Part of a small language model's weights: vocabulary 8192, RMSNorm before each block.
Each number is 200 + 20 x the weight over its row's rms, rounded and kept within 0 to 999. Layers, rows and columns count from 0. The size before them is the row's rms in percent of the matrix's.

# up: layer 4 MLP up, 192x64, rms 0.2, rows 97-113, columns 0-63
# down: layer 4 MLP down (transposed), 192x64, rms 0.127, rows 97-112, columns 0-63
# gate: layer 4 MLP gate, 192x64, rms 0.218, rows 98-113, columns 0-63
up97,110,228,256,217,186,192,192,201,192,203,171,217,224,226,180,194,201,209,197,230,234,197,190,201,178,186,207,218,167,198,200,236,214,245,185,181,209,172,194,211,202,177,217,181,163,189,213,184,211,206,172,228,179,211,199,228,196,188,171,199,204,232,196,179,211
down97,118,189,223,188,223,227,229,157,202,194,194,224,210,254,215,206,214,185,227,199,188,219,186,202,164,219,174,234,212,205,208,200,236,205,192,212,217,205,217,218,219,190,179,189,192,225,200,216,167,213,213,195,198,244,230,220,199,213,210,187,167,220,210,184,204
gate98,100,151,218,219,201,203,220,207,206,175,179,192,159,203,202,191,188,182,202,206,163,189,199,194,207,220,163,176,182,207,199,201,219,198,192,192,212,203,213,208,213,176,195,146,182,206,179,194,175,211,200,204,172,190,217,174,162,226,195,202,188,170,212,154,171
up98,110,167,169,209,184,192,205,185,200,194,194,206,205,199,226,185,172,177,181,199,228,182,199,211,222,184,170,204,211,207,190,165,196,185,185,194,226,185,203,191,190,216,191,145,186,188,192,188,174,163,243,213,189,195,163,212,179,162,205,245,202,175,195,199,201
down98,112,180,209,189,185,201,208,220,228,203,193,202,220,198,169,196,212,186,155,216,187,194,190,243,214,192,217,188,234,224,220,199,191,232,213,211,192,202,203,177,202,198,247,212,215,161,194,256,199,185,184,170,184,214,207,221,202,191,204,220,158,205,210,212,217
gate99,097,202,192,189,237,187,187,194,200,197,184,163,197,205,234,226,198,185,198,213,174,179,221,209,208,161,208,205,183,207,225,215,188,176,190,186,218,145,213,189,192,182,177,249,173,179,171,207,204,212,207,209,216,227,197,176,197,215,210,233,234,207,206,192,174
up99,091,205,203,201,204,200,182,158,212,193,216,172,217,219,233,211,194,183,176,212,183,167,179,224,202,181,243,192,212,209,175,211,178,200,231,210,211,177,189,192,181,244,193,222,195,232,192,243,193,174,214,202,185,195,193,188,161,185,194,178,197,227,229,197,188
down99,111,215,204,182,222,185,195,192,225,199,210,167,189,206,229,194,203,175,187,216,175,196,187,233,210,159,223,197,183,174,237,222,220,213,193,174,215,164,225,183,170,157,201,203,208,181,203,208,236,240,204,203,219,203,187,173,192,209,224,211,229,189,200,209,192
gate100,095,227,206,198,223,164,206,197,220,243,196,203,203,180,212,211,188,226,221,203,195,201,228,219,208,182,182,180,184,210,206,188,198,202,186,198,220,172,174,198,182,185,210,193,254,182,231,210,190,215,226,191,210,214,254,191,151,197,204,221,231,201,184,181,194
up100,097,196,221,195,178,209,185,153,224,171,229,236,222,227,167,208,184,210,178,218,178,210,231,204,198,210,205,194,179,209,186,198,189,201,197,183,211,174,225,201,227,193,181,215,197,201,214,205,206,180,141,195,201,162,213,191,167,194,173,212,211,186,191,168,204
down100,096,194,183,200,201,203,200,233,184,199,214,169,195,193,184,224,196,177,201,193,193,152,223,183,208,213,210,228,167,198,189,234,201,239,172,216,190,185,230,172,188,205,187,197,182,182,187,209,201,250,235,178,178,179,181,186,177,215,224,175,196,184,210,224,214
gate101,100,217,233,181,187,172,163,219,212,205,213,205,220,248,219,174,223,208,210,179,214,194,176,182,219,236,193,206,191,188,192,221,180,186,219,253,176,201,223,191,194,190,228,199,208,234,212,205,208,244,189,203,209,203,211,207,238,188,186,189,185,208,205,180,211
up101,096,200,208,192,202,212,219,197,226,192,204,192,218,197,216,199,238,219,230,221,230,205,208,208,166,205,210,227,156,180,225,248,188,191,181,211,209,197,192,200,167,232,202,236,208,229,173,232,223,209,190,228,203,206,171,229,208,214,204,191,222,209,175,180,204
down101,094,211,179,187,190,140,172,222,201,245,206,231,177,205,195,202,211,220,179,164,207,203,212,163,219,197,230,190,207,250,180,194,185,182,212,207,189,202,222,189,199,192,243,194,213,192,196,186,223,212,194,172,202,194,204,194,198,170,176,208,185,190,221,211,216
gate102,113,245,182,218,188,173,205,192,201,186,180,173,207,210,233,188,170,193,194,224,219,171,177,219,198,178,164,194,197,172,224,212,206,214,241,178,182,218,207,188,178,201,213,191,184,200,226,193,236,228,222,202,201,186,162,211,200,172,228,208,211,198,212,171,210
up102,097,188,226,203,182,194,238,215,202,204,174,208,214,225,201,230,184,229,210,199,227,205,198,206,225,205,159,205,226,215,189,206,213,192,203,192,227,167,175,185,225,241,220,229,180,198,225,205,223,213,194,206,188,144,183,197,218,190,209,221,178,172,185,205,221
down102,092,201,183,227,193,207,153,203,184,217,160,184,206,179,193,217,208,151,168,225,183,191,181,189,186,205,204,176,200,205,204,199,218,203,197,206,195,206,246,205,186,191,190,209,213,224,186,227,217,233,206,195,166,205,182,217,153,183,176,204,207,159,193,219,205
gate103,103,238,176,218,221,214,198,194,194,186,172,179,214,191,219,200,209,206,217,204,213,218,163,177,216,167,201,193,231,183,224,145,228,223,229,216,205,194,208,217,212,207,180,202,226,189,214,199,204,217,226,216,238,215,203,188,215,204,215,239,207,203,230,174,220
up103,106,203,209,179,170,181,199,222,227,205,188,190,243,194,241,179,213,227,244,220,196,195,200,201,214,209,172,179,186,216,216,180,217,184,205,212,202,206,198,207,193,212,219,189,235,228,210,213,205,173,159,200,221,173,232,229,192,192,208,236,189,178,177,196,177
down103,111,221,200,217,189,229,190,159,209,216,203,197,211,198,181,211,176,174,250,220,230,220,191,178,197,199,166,173,211,200,235,191,216,169,190,207,197,197,171,223,207,181,208,186,225,180,202,196,196,169,205,203,234,196,191,200,196,195,170,226,242,227,226,217,195
gate104,121,186,202,176,195,199,231,188,206,195,181,177,199,179,221,206,200,198,239,215,233,223,191,209,226,192,192,219,212,193,222,214,226,191,170,227,201,190,210,202,171,192,212,193,185,204,182,230,201,180,146,204,246,195,205,246,181,215,205,204,180,235,213,221,173
up104,102,197,200,178,231,211,192,234,195,224,189,203,190,222,202,224,168,211,208,154,169,225,181,205,266,199,186,189,196,173,179,213,207,200,214,235,198,216,206,174,179,223,212,206,184,207,211,190,210,179,160,183,178,192,197,198,215,167,208,204,195,199,230,190,208
down104,101,180,210,207,195,191,174,187,192,195,214,196,194,207,218,209,148,198,188,201,168,181,212,234,185,200,186,200,201,174,198,156,205,219,219,205,177,198,165,203,199,182,223,188,204,210,200,185,173,221,214,211,192,221,184,141,219,204,204,188,250,164,180,183,193
gate105,103,216,197,209,217,201,218,190,174,200,190,149,197,185,228,224,204,176,155,253,194,190,194,209,217,185,203,178,176,207,239,207,193,168,196,169,198,183,202,198,203,230,203,211,220,189,204,214,187,181,214,198,199,228,186,212,166,194,207,202,197,174,152,220,206
up105,106,218,210,202,185,214,196,193,204,204,206,185,207,182,176,190,212,212,208,183,194,191,196,192,179,171,217,189,226,180,222,208,163,210,183,193,182,207,202,166,227,159,175,214,181,223,241,205,196,229,217,186,224,166,194,231,180,190,170,257,184,209,221,201,176
down105,103,180,158,201,205,227,183,164,179,174,233,195,190,223,206,190,195,208,189,185,202,212,162,191,214,146,218,202,225,160,243,205,228,165,206,181,182,201,209,209,226,197,197,227,208,212,222,219,189,224,201,201,220,181,202,212,220,179,198,220,202,198,182,208,194
gate106,091,198,229,190,200,205,206,183,246,164,209,204,180,207,222,216,194,173,194,223,194,221,194,228,220,172,210,177,203,207,203,172,161,203,178,198,191,200,189,201,152,193,197,204,224,202,163,196,213,168,224,210,194,202,213,188,175,211,218,148,213,184,185,167,197
up106,110,199,211,196,213,222,189,209,166,208,193,222,190,201,192,222,194,172,186,173,200,169,258,175,187,223,180,195,170,211,192,235,191,184,180,190,186,237,196,208,190,225,169,199,214,193,188,212,250,186,186,226,205,202,194,194,186,219,182,189,202,211,204,183,154
down106,111,206,197,169,214,228,212,218,231,229,174,213,185,209,205,142,192,162,219,187,163,209,172,181,189,212,191,166,181,196,171,200,207,206,195,199,190,226,199,207,182,225,192,199,215,211,173,200,220,220,200,208,209,223,198,184,195,248,186,170,206,199,208,221,174
gate107,097,228,197,212,220,194,227,183,220,197,190,230,222,258,193,205,221,203,223,206,177,248,194,205,233,187,169,178,211,176,215,211,188,208,200,207,189,222,174,200,218,212,190,217,205,183,184,240,210,220,191,241,199,206,185,192,211,199,218,226,220,211,164,198,199
up107,102,202,189,188,199,216,212,213,184,223,218,212,189,178,194,167,169,191,242,149,190,176,181,218,207,207,204,225,223,201,194,178,223,199,190,236,154,210,220,196,211,205,209,202,153,167,216,196,164,222,209,227,206,176,222,204,211,202,210,185,195,195,180,194,219
down107,110,180,198,225,176,202,169,219,207,180,204,206,185,181,211,190,174,210,174,206,237,177,198,185,199,190,225,190,199,196,196,170,180,184,166,186,226,175,191,210,213,210,233,219,203,202,195,199,204,174,155,171,216,216,184,216,189,230,192,181,220,214,216,249,238
gate108,098,221,164,207,210,209,212,194,183,221,236,178,228,191,222,231,166,175,195,190,181,192,190,251,194,210,201,162,202,179,214,192,215,195,219,201,194,160,197,182,204,227,192,222,189,227,233,212,160,217,202,182,204,227,194,202,198,188,223,184,199,170,187,209,187
up108,092,216,199,216,186,219,205,180,211,158,211,199,177,214,189,199,162,230,207,152,211,232,232,241,210,194,172,215,194,182,203,194,175,194,250,195,194,221,203,191,178,174,212,199,179,214,183,246,213,217,206,187,192,190,185,197,203,211,194,206,186,205,236,188,189
down108,102,203,244,213,176,175,186,203,205,207,175,202,229,187,211,233,209,220,203,227,226,207,181,163,191,181,197,245,185,238,187,192,210,182,188,174,218,197,223,221,199,216,212,203,236,210,227,165,187,168,203,195,203,197,208,191,190,212,201,231,213,193,232,186,228
gate109,096,197,202,245,207,208,217,222,201,163,220,175,208,217,224,181,203,227,205,182,203,212,242,219,176,175,157,188,191,193,195,211,225,208,215,236,203,172,198,204,203,197,205,213,168,219,189,240,179,216,193,207,180,188,203,245,221,202,201,201,197,214,212,172,229
up109,093,186,178,174,206,216,191,232,204,218,205,201,191,221,201,214,168,211,227,228,221,205,172,219,200,258,200,185,225,224,215,215,227,179,236,214,198,212,196,193,207,183,185,188,187,216,195,145,236,219,203,182,185,204,197,218,191,201,200,184,206,228,199,201,164
down109,094,209,237,210,215,213,212,189,217,216,179,223,228,188,190,210,212,168,223,210,192,211,184,158,176,210,207,212,194,174,228,194,195,203,199,175,186,239,230,231,190,231,216,210,200,179,210,171,209,185,201,215,191,209,210,165,197,206,183,159,204,146,212,197,187
gate110,096,187,201,239,185,215,191,215,198,231,234,197,194,201,207,181,191,199,211,227,229,209,220,217,199,249,207,162,216,183,202,204,213,208,173,226,182,193,182,248,212,191,193,166,195,181,208,166,217,169,175,193,202,202,222,167,201,198,163,181,197,215,182,191,192
up110,099,200,199,225,209,221,245,203,206,209,183,205,192,226,157,208,194,248,197,176,191,220,228,194,203,183,172,195,209,191,180,203,186,206,198,163,166,224,180,233,182,202,199,219,193,161,221,181,228,193,196,213,189,208,212,169,229,207,186,202,190,220,238,216,199
down110,092,204,223,177,224,217,200,192,252,175,190,218,199,200,168,195,197,227,212,153,215,206,203,214,169,158,187,205,182,220,161,207,194,187,221,212,203,211,192,206,184,222,188,214,203,163,186,197,207,183,205,189,205,244,196,187,203,195,213,210,202,203,214,257,196
gate111,099,177,218,229,212,205,215,218,216,208,215,178,172,181,184,199,173,151,186,201,211,174,174,182,205,196,198,180,203,212,211,213,194,206,205,200,211,220,206,225,248,216,212,199,183,232,215,201,224,238,179,166,183,222,237,171,193,174,225,191,195,194,176,180,209
up111,084,196,212,198,182,178,177,194,212,243,190,235,228,230,185,223,216,221,215,204,198,228,236,205,182,219,193,210,189,216,196,203,215,182,230,193,183,206,209,201,203,195,207,194,177,197,229,233,196,245,223,211,215,160,218,180,156,205,226,206,188,211,212,165,192
down111,100,222,179,207,223,214,178,215,208,200,200,189,201,197,215,255,178,212,258,157,187,199,224,170,206,214,195,214,218,180,176,177,202,203,185,207,202,203,207,179,166,159,205,218,183,228,219,212,177,189,196,216,193,188,179,201,190,223,200,164,205,199,211,187,176
gate112,098,184,178,253,225,172,194,216,222,214,217,208,194,193,189,205,184,202,184,219,195,213,201,229,215,184,240,221,206,192,190,182,225,180,219,184,206,197,221,203,152,220,192,163,198,203,181,190,191,157,236,193,211,192,210,211,180,211,216,229,187,221,175,174,182
up112,098,191,203,159,182,185,233,208,228,183,196,179,195,206,201,219,215,186,194,170,208,165,244,172,170,200,208,223,199,226,198,192,203,202,194,196,221,201,215,190,205,252,212,207,188,198,199,240,183,244,217,199,187,181,163,191,222,206,216,194,213,180,179,177,212
down112,096,223,231,247,219,167,185,210,204,253,200,204,199,213,188,189,204,226,194,185,195,181,207,216,233,178,187,188,180,182,204,231,218,207,187,177,211,230,217,180,198,164,198,185,180,159,203,191,215,195,221,201,199,168,202,209,208,181,186,186,191,210,240,205,228
gate113,103,200,224,194,180,229,209,170,222,198,229,219,156,174,178,214,186,167,200,214,205,198,219,167,219,197,214,217,158,196,214,210,191,232,195,167,228,213,184,227,200,204,196,188,216,186,197,231,198,200,218,207,204,234,232,209,191,226,225,171,217,206,181,195,176
up113,104,223,211,185,230,208,201,198,206,217,214,177,208,202,178,216,230,230,261,189,161,205,191,231,205,202,185,228,203,192,197,205,208,201,197,213,229,223,198,191,181,232,224,173,193,218,197,210,214,199,204,198,206,255,194,158,228,184,221,189,195,227,210,185,190